From a checkpoint of a small transformer trained on Wikipedia: 3 heads of 32, attention and MLP in parallel.
Each number is 50 + 12 x the weight over its row's rms, rounded and kept within 0 to 99. Layers, rows and columns count from 0. The size before them is the row's rms in percent of the matrix's.

# v: layer 8 attention value, 96x96, rms 0.0879, rows 62-63, columns 0-95
# o: layer 8 attention output (transposed), 96x96, rms 0.0745, rows 62-63, columns 0-95
# q: layer 8 attention query, 96x96, rms 0.0988, rows 64-78, columns 0-95
# k: layer 8 attention key, 96x96, rms 0.0957, rows 64-77, columns 0-95
v62 084:44 49 49 35 63 24 50 54 39 42 36 60 61 38 42 56 59 53 33 45 82 64 53 65 48 68 50 48 40 53 42 59 54 50 41 66 56 36 44 49 39 42 65 76 57 40 47 35 70 72 57 53 70 66 68 30 37 51 56 55 52 26 40 58 48 38 32 49 58 61 54 58 33 39 39 42 47 51 32 48 42 27 55 44 36 61 61 63 61 38 40 65 37 32 54 48
o62 087:62 45 52 60 34 36 43 50 71 49 54 33 63 57 48 47 66 47 63 47 37 41 43 55 55 37 54 49 63 18 29 56 61 66 60 37 43 56 49 41 63 60 28 39 61 47 36 70 40 24 61 46 41 50 27 43 72 67 51 38 44 49 58 50 48 53 67 52 59 42 39 40 50 66 59 62 61 88 48 49 51 43 40 54 47 35 38 49 55 61 71 44 52 58 31 58
v63 084:46 50 59 50 40 52 49 65 83 73 60 38 58 65 55 48 59 41 34 46 60 43 49 55 48 47 45 67 62 53 75 61 51 53 41 43 58 36 62 53 34 44 49 47 16 42 49 50 37 23 44 49 58 74 53 61 56 67 50 67 34 40 56 49 49 65 33 36 50 46 37 60 39 53 38 40 52 55 29 47 48 77 52 43 58 46 49 47 56 48 21 62 36 61 74 44
o63 084:56 61 50 51 44 42 46 57 37 40 37 33 51 48 31 37 14 46 52 61 53 73 55 60 65 43 42 32 48 42 44 50 57 61 53 46 50 23 47 53 63 49 59 72 79 39 31 43 53 59 51 54 58 47 81 57 67 41 56 61 57 54 63 47 31 46 48 68 40 44 58 46 49 60 55 37 43 66 51 47 65 45 32 36 38 51 60 67 51 34 77 50 62 42 40 66
q64 108:69 53 55 52 56 43 64 34 45 60 47 43 35 58 54 40 41 48 50 60 57 59 40 40 32 63 40 74 41 56 46 31 48 76 62 54 51 71 59 61 45 55 63 57 44 43 39 57 42 48 35 40 53 47 75 60 46 54 36 45 59 54 36 67 55 60 55 60 20 23 45 45 45 39 45 75 31 38 42 41 42 43 26 63 47 38 61 30 66 52 37 63 61 52 43 30
k64 123:68 68 55 47 60 47 51 36 46 61 51 45 37 57 55 47 48 45 48 63 45 64 55 41 33 69 37 56 39 49 38 45 34 83 68 38 48 66 64 65 43 67 62 66 49 36 39 60 63 31 50 38 62 56 54 56 39 58 31 50 36 58 40 68 62 63 51 52 23 38 50 49 46 33 54 72 48 33 61 49 35 38 42 58 35 53 57 33 74 56 42 63 44 54 44 26
q65 091:33 33 50 48 49 59 44 54 70 43 52 62 65 36 52 65 52 51 48 45 54 42 44 73 66 48 63 32 43 60 68 51 51 13 41 57 39 34 29 42 57 29 43 39 51 61 68 49 60 54 52 58 51 39 52 44 64 44 64 54 57 50 65 28 37 36 44 38 70 71 61 58 58 66 47 34 52 69 34 57 62 60 49 46 76 48 46 58 42 49 58 32 43 57 50 70
k65 072:63 59 56 48 62 44 52 37 51 51 73 40 47 49 43 53 44 34 44 80 55 52 48 47 39 55 33 67 30 61 46 44 48 66 60 44 52 63 60 65 32 59 54 71 47 30 44 68 46 41 46 41 65 61 72 23 49 56 38 47 46 36 34 71 64 62 65 42 33 37 55 44 70 34 50 65 59 51 57 53 45 29 39 56 40 60 58 38 55 42 36 59 42 47 33 23
q66 150:35 36 48 52 38 54 35 56 70 46 43 65 57 36 50 57 58 55 49 29 44 43 51 62 69 36 57 35 62 50 62 60 58 31 39 56 42 34 37 45 59 37 43 30 54 62 54 34 57 57 55 62 52 40 35 47 71 39 65 55 42 56 66 30 35 32 40 41 74 67 56 59 48 68 57 23 54 67 50 47 61 50 67 38 52 50 43 69 37 62 51 25 51 46 64 70
k66 094:28 40 55 57 43 51 49 53 47 48 42 48 70 42 56 39 60 72 49 35 50 55 38 51 72 27 54 41 63 61 53 57 60 34 30 53 52 37 32 35 57 34 41 28 41 61 47 40 35 67 51 57 46 35 37 50 40 51 58 51 70 53 72 33 35 41 45 49 79 47 37 55 54 67 55 41 55 52 39 47 50 64 69 38 52 42 56 65 16 65 56 46 56 48 63 67
q67 054:48 62 56 38 64 56 59 44 13 67 40 35 44 53 52 45 47 50 54 66 65 52 62 41 30 65 60 59 59 39 52 38 54 58 59 46 44 48 69 52 31 58 41 62 30 51 59 51 25 33 56 44 64 59 62 66 34 56 58 42 53 47 38 67 69 56 69 46 34 46 24 54 63 32 40 62 48 48 55 35 47 37 51 46 43 63 50 25 57 30 64 56 60 50 39 32
k67 088:64 59 54 40 54 41 57 40 52 45 52 48 39 61 57 56 29 33 46 51 49 63 71 47 28 72 47 52 41 41 45 34 31 69 74 36 50 68 67 67 31 59 57 63 60 39 34 61 66 37 46 40 68 58 60 52 39 50 29 62 43 49 37 64 54 59 47 60 37 40 55 41 37 27 57 60 53 32 52 51 45 39 34 61 42 50 60 32 73 39 38 60 41 55 41 31
q68 122:61 65 45 50 60 46 59 41 29 55 61 42 38 64 49 40 47 53 45 61 40 59 33 33 29 59 49 67 39 44 44 45 48 74 52 47 55 69 71 57 40 65 61 73 52 36 44 68 54 54 48 35 49 60 72 46 41 55 27 44 59 42 36 62 68 69 50 65 29 28 45 43 52 41 57 73 41 30 50 58 41 54 35 61 46 49 63 35 55 52 43 74 51 55 35 38
k68 069:68 71 58 48 53 54 59 44 44 54 60 37 44 54 56 57 48 49 53 63 50 59 56 57 34 69 56 57 41 57 63 37 32 67 61 36 59 76 63 74 32 79 43 71 54 35 34 63 63 53 47 37 67 44 65 35 48 54 30 57 37 43 43 77 57 47 46 43 38 55 55 56 48 35 58 65 48 54 65 59 57 43 39 57 40 38 46 48 84 44 56 49 37 63 40 44
q69 048:56 59 61 38 47 49 32 60 77 55 20 34 51 26 44 57 41 70 29 25 60 55 59 59 48 51 41 68 59 72 36 45 37 70 60 56 45 51 38 46 47 40 51 38 20 53 48 30 52 41 46 64 51 50 27 51 51 39 54 51 29 50 59 61 43 50 49 42 50 48 77 52 62 52 46 27 53 54 48 33 49 50 52 26 37 54 33 52 47 54 55 40 36 48 47 56
k69 171:29 29 51 53 32 56 53 61 53 51 40 56 63 48 54 56 60 58 62 26 50 46 45 56 72 30 48 48 58 47 45 66 70 32 33 53 49 29 31 31 72 32 42 30 45 66 56 33 49 59 57 65 34 45 36 55 52 33 66 47 60 53 70 28 41 45 51 42 68 53 46 48 56 62 53 38 60 59 45 49 54 56 64 38 56 50 43 63 22 55 58 46 65 51 62 72
q70 220:69 71 45 53 63 38 52 48 36 54 59 38 33 64 51 41 52 53 48 55 55 64 45 40 31 61 35 71 32 58 40 33 34 72 62 44 57 69 63 54 35 61 71 66 46 33 44 56 50 44 48 34 49 58 61 53 46 62 27 49 55 50 39 76 58 67 58 58 32 27 51 49 50 37 50 60 47 34 51 51 39 45 36 58 38 55 68 40 64 55 37 76 37 52 37 35
k70 031:44 43 45 65 64 32 40 55 53 52 37 47 59 46 42 45 37 51 53 44 43 40 60 30 49 62 58 40 66 65 55 44 43 41 67 33 44 48 56 48 22 34 60 30 70 38 40 64 38 70 38 56 70 57 32 56 67 63 41 37 53 67 62 39 27 48 70 43 48 55 54 46 39 36 59 46 65 64 68 41 64 85 43 50 54 54 42 49 47 41 63 51 59 29 61 49
q71 103:65 62 33 51 60 32 60 50 49 47 63 37 37 58 41 46 48 32 39 65 44 54 53 35 38 78 37 69 42 49 42 38 38 60 72 43 39 68 61 67 37 63 67 63 50 30 46 59 47 48 40 42 69 65 40 45 48 60 33 51 37 57 35 70 47 61 58 61 27 39 53 56 42 41 57 58 50 35 62 52 44 41 39 58 46 66 65 43 69 50 35 55 44 57 31 23
k71 169:27 37 51 54 41 58 50 57 55 43 45 56 62 49 54 46 57 62 57 35 49 48 41 55 74 26 54 46 60 50 52 65 61 34 33 63 52 35 27 33 68 31 47 30 45 66 61 33 42 65 56 57 33 42 41 54 56 39 67 49 65 57 70 32 38 42 46 51 80 55 44 58 51 71 48 34 55 50 37 48 53 56 66 41 60 48 46 70 26 62 54 43 60 53 67 69
q72 086:41 58 20 45 38 55 33 52 58 53 50 51 57 37 54 45 53 51 82 55 51 60 37 80 43 59 68 42 64 51 24 85 49 57 59 51 58 42 49 46 57 31 75 62 59 34 33 38 57 35 48 47 37 42 49 59 71 37 50 57 33 62 51 40 54 46 57 42 48 49 42 45 53 82 44 44 50 58 42 42 54 46 53 44 36 68 51 70 44 60 49 44 41 62 57 39
k72 089:68 58 18 66 55 31 26 55 48 49 52 45 70 46 32 41 52 52 51 50 39 59 68 40 33 49 60 53 59 53 38 32 46 65 55 48 49 42 72 50 48 78 70 50 43 41 48 49 63 33 27 54 55 67 40 51 40 37 27 40 42 67 40 34 47 60 57 49 33 51 48 43 35 37 49 55 35 47 49 63 42 49 54 45 74 63 61 42 67 48 57 53 43 74 44 64
q73 084:54 46 52 34 58 49 34 70 66 54 43 42 48 65 56 62 54 58 50 52 40 35 65 48 38 41 46 56 56 59 49 75 48 33 61 51 49 58 47 61 40 27 44 51 42 50 82 35 94 49 46 40 34 55 59 54 57 64 50 32 49 52 47 62 29 63 60 32 65 42 48 25 45 30 27 57 65 41 56 51 62 42 58 40 46 47 38 60 60 48 68 39 45 51 47 54
k73 089:34 29 50 55 51 53 50 40 73 61 58 37 59 42 56 40 47 27 60 29 44 38 53 56 42 64 25 59 60 67 32 53 54 50 36 36 38 42 21 46 52 43 50 71 60 42 57 55 67 50 36 55 59 36 50 49 72 53 53 32 37 42 50 55 71 41 46 24 51 43 43 43 55 32 46 43 54 61 57 69 78 46 37 52 48 61 52 65 37 49 67 55 43 72 53 50
q74 090:51 46 72 66 58 47 49 60 68 64 23 42 41 33 54 52 41 56 53 48 60 59 67 28 57 51 36 50 50 17 48 48 53 42 47 63 61 41 54 43 29 59 29 36 20 54 43 43 54 47 24 37 64 52 57 60 42 33 50 51 52 47 39 33 56 56 37 61 51 69 66 67 40 44 68 53 53 43 47 72 53 48 63 62 64 44 46 33 47 74 41 58 35 50 55 48
k74 091:49 50 69 43 48 60 57 49 34 49 52 72 28 53 68 44 36 54 56 61 59 65 31 37 39 64 45 57 54 51 55 67 55 60 54 55 58 66 50 59 56 48 37 65 37 50 25 67 30 36 36 70 61 56 46 54 66 44 51 64 69 46 34 50 39 55 49 72 39 38 62 43 50 62 43 66 56 43 73 32 47 55 45 55 47 55 36 45 48 50 22 66 14 41 55 46
q75 080:61 53 43 26 56 67 69 56 40 37 40 37 46 38 51 54 45 51 69 52 47 55 44 51 33 57 79 62 38 51 42 35 46 42 43 58 53 56 37 43 68 66 47 56 69 46 45 55 62 38 49 66 58 43 06 33 55 59 51 42 43 74 54 49 54 56 46 63 43 66 63 61 39 50 61 52 47 63 24 41 42 51 42 40 37 47 45 57 32 36 61 36 63 24 43 50
k75 079:57 49 45 59 45 63 45 55 37 51 23 34 43 38 41 56 56 36 65 47 62 53 59 57 37 51 55 57 48 42 86 36 57 49 53 72 54 37 61 53 53 56 54 66 51 44 49 47 25 40 52 45 50 32 57 59 37 47 30 41 39 51 62 62 50 52 69 62 40 48 61 65 71 19 39 34 55 30 52 54 42 57 62 63 39 31 54 43 81 42 49 47 65 53 29 51
q76 083:44 34 73 55 34 43 66 44 34 60 52 49 52 69 62 34 41 24 45 50 29 48 44 32 53 42 56 38 75 47 57 58 55 40 56 43 50 61 48 59 59 38 70 57 55 51 70 52 46 53 50 50 55 54 53 61 37 55 63 65 46 72 30 48 39 55 48 30 36 46 44 53 78 39 61 79 49 27 33 60 55 58 74 59 58 64 39 41 56 36 61 41 51 54 44 43
k76 088:38 51 30 56 61 68 49 54 71 34 43 59 40 70 31 55 45 65 73 48 59 50 49 78 47 39 56 41 38 50 39 41 61 54 37 65 37 44 48 62 60 46 59 37 63 69 38 43 42 34 52 35 54 57 51 31 42 65 66 61 53 41 52 40 47 44 35 45 70 35 58 46 51 72 45 43 48 55 35 65 65 41 38 46 52 67 48 40 46 84 49 55 76 52 52 42
q77 087:43 58 77 37 70 47 28 49 67 64 41 24 52 37 43 84 60 40 51 57 56 40 65 69 40 48 51 41 35 58 57 44 62 55 40 63 53 54 49 28 35 46 54 43 46 58 56 57 62 43 49 62 61 56 51 49 32 60 56 29 47 47 33 57 68 57 76 38 57 47 35 59 55 45 47 64 61 54 66 64 31 30 37 48 31 46 44 41 44 47 53 31 45 58 46 63
k77 092:26 38 63 24 55 40 56 68 49 69 49 54 61 43 88 52 48 47 38 78 61 42 61 61 47 59 10 49 60 67 42 64 46 55 50 53 50 53 63 51 52 40 46 63 48 46 51 50 49 42 49 63 68 48 64 55 47 20 45 60 32 67 56 50 37 44 52 58 65 51 50 47 52 29 28 50 45 54 35 41 58 34 46 43 51 55 50 44 49 42 51 61 67 40 35 48
q78 079:46 55 60 60 37 50 47 31 78 38 44 54 67 47 51 69 60 10 46 48 29 48 26 51 50 39 55 30 57 55 75 41 56 54 56 53 58 65 33 39 56 52 63 48 40 53 60 54 75 36 49 56 69 48 56 50 59 48 56 55 52 49 48 41 36 41 60 50 39 61 52 39 38 80 55 63 63 18 48 49 65 39 36 55 47 42 49 55 57 54 52 35 49 31 54 65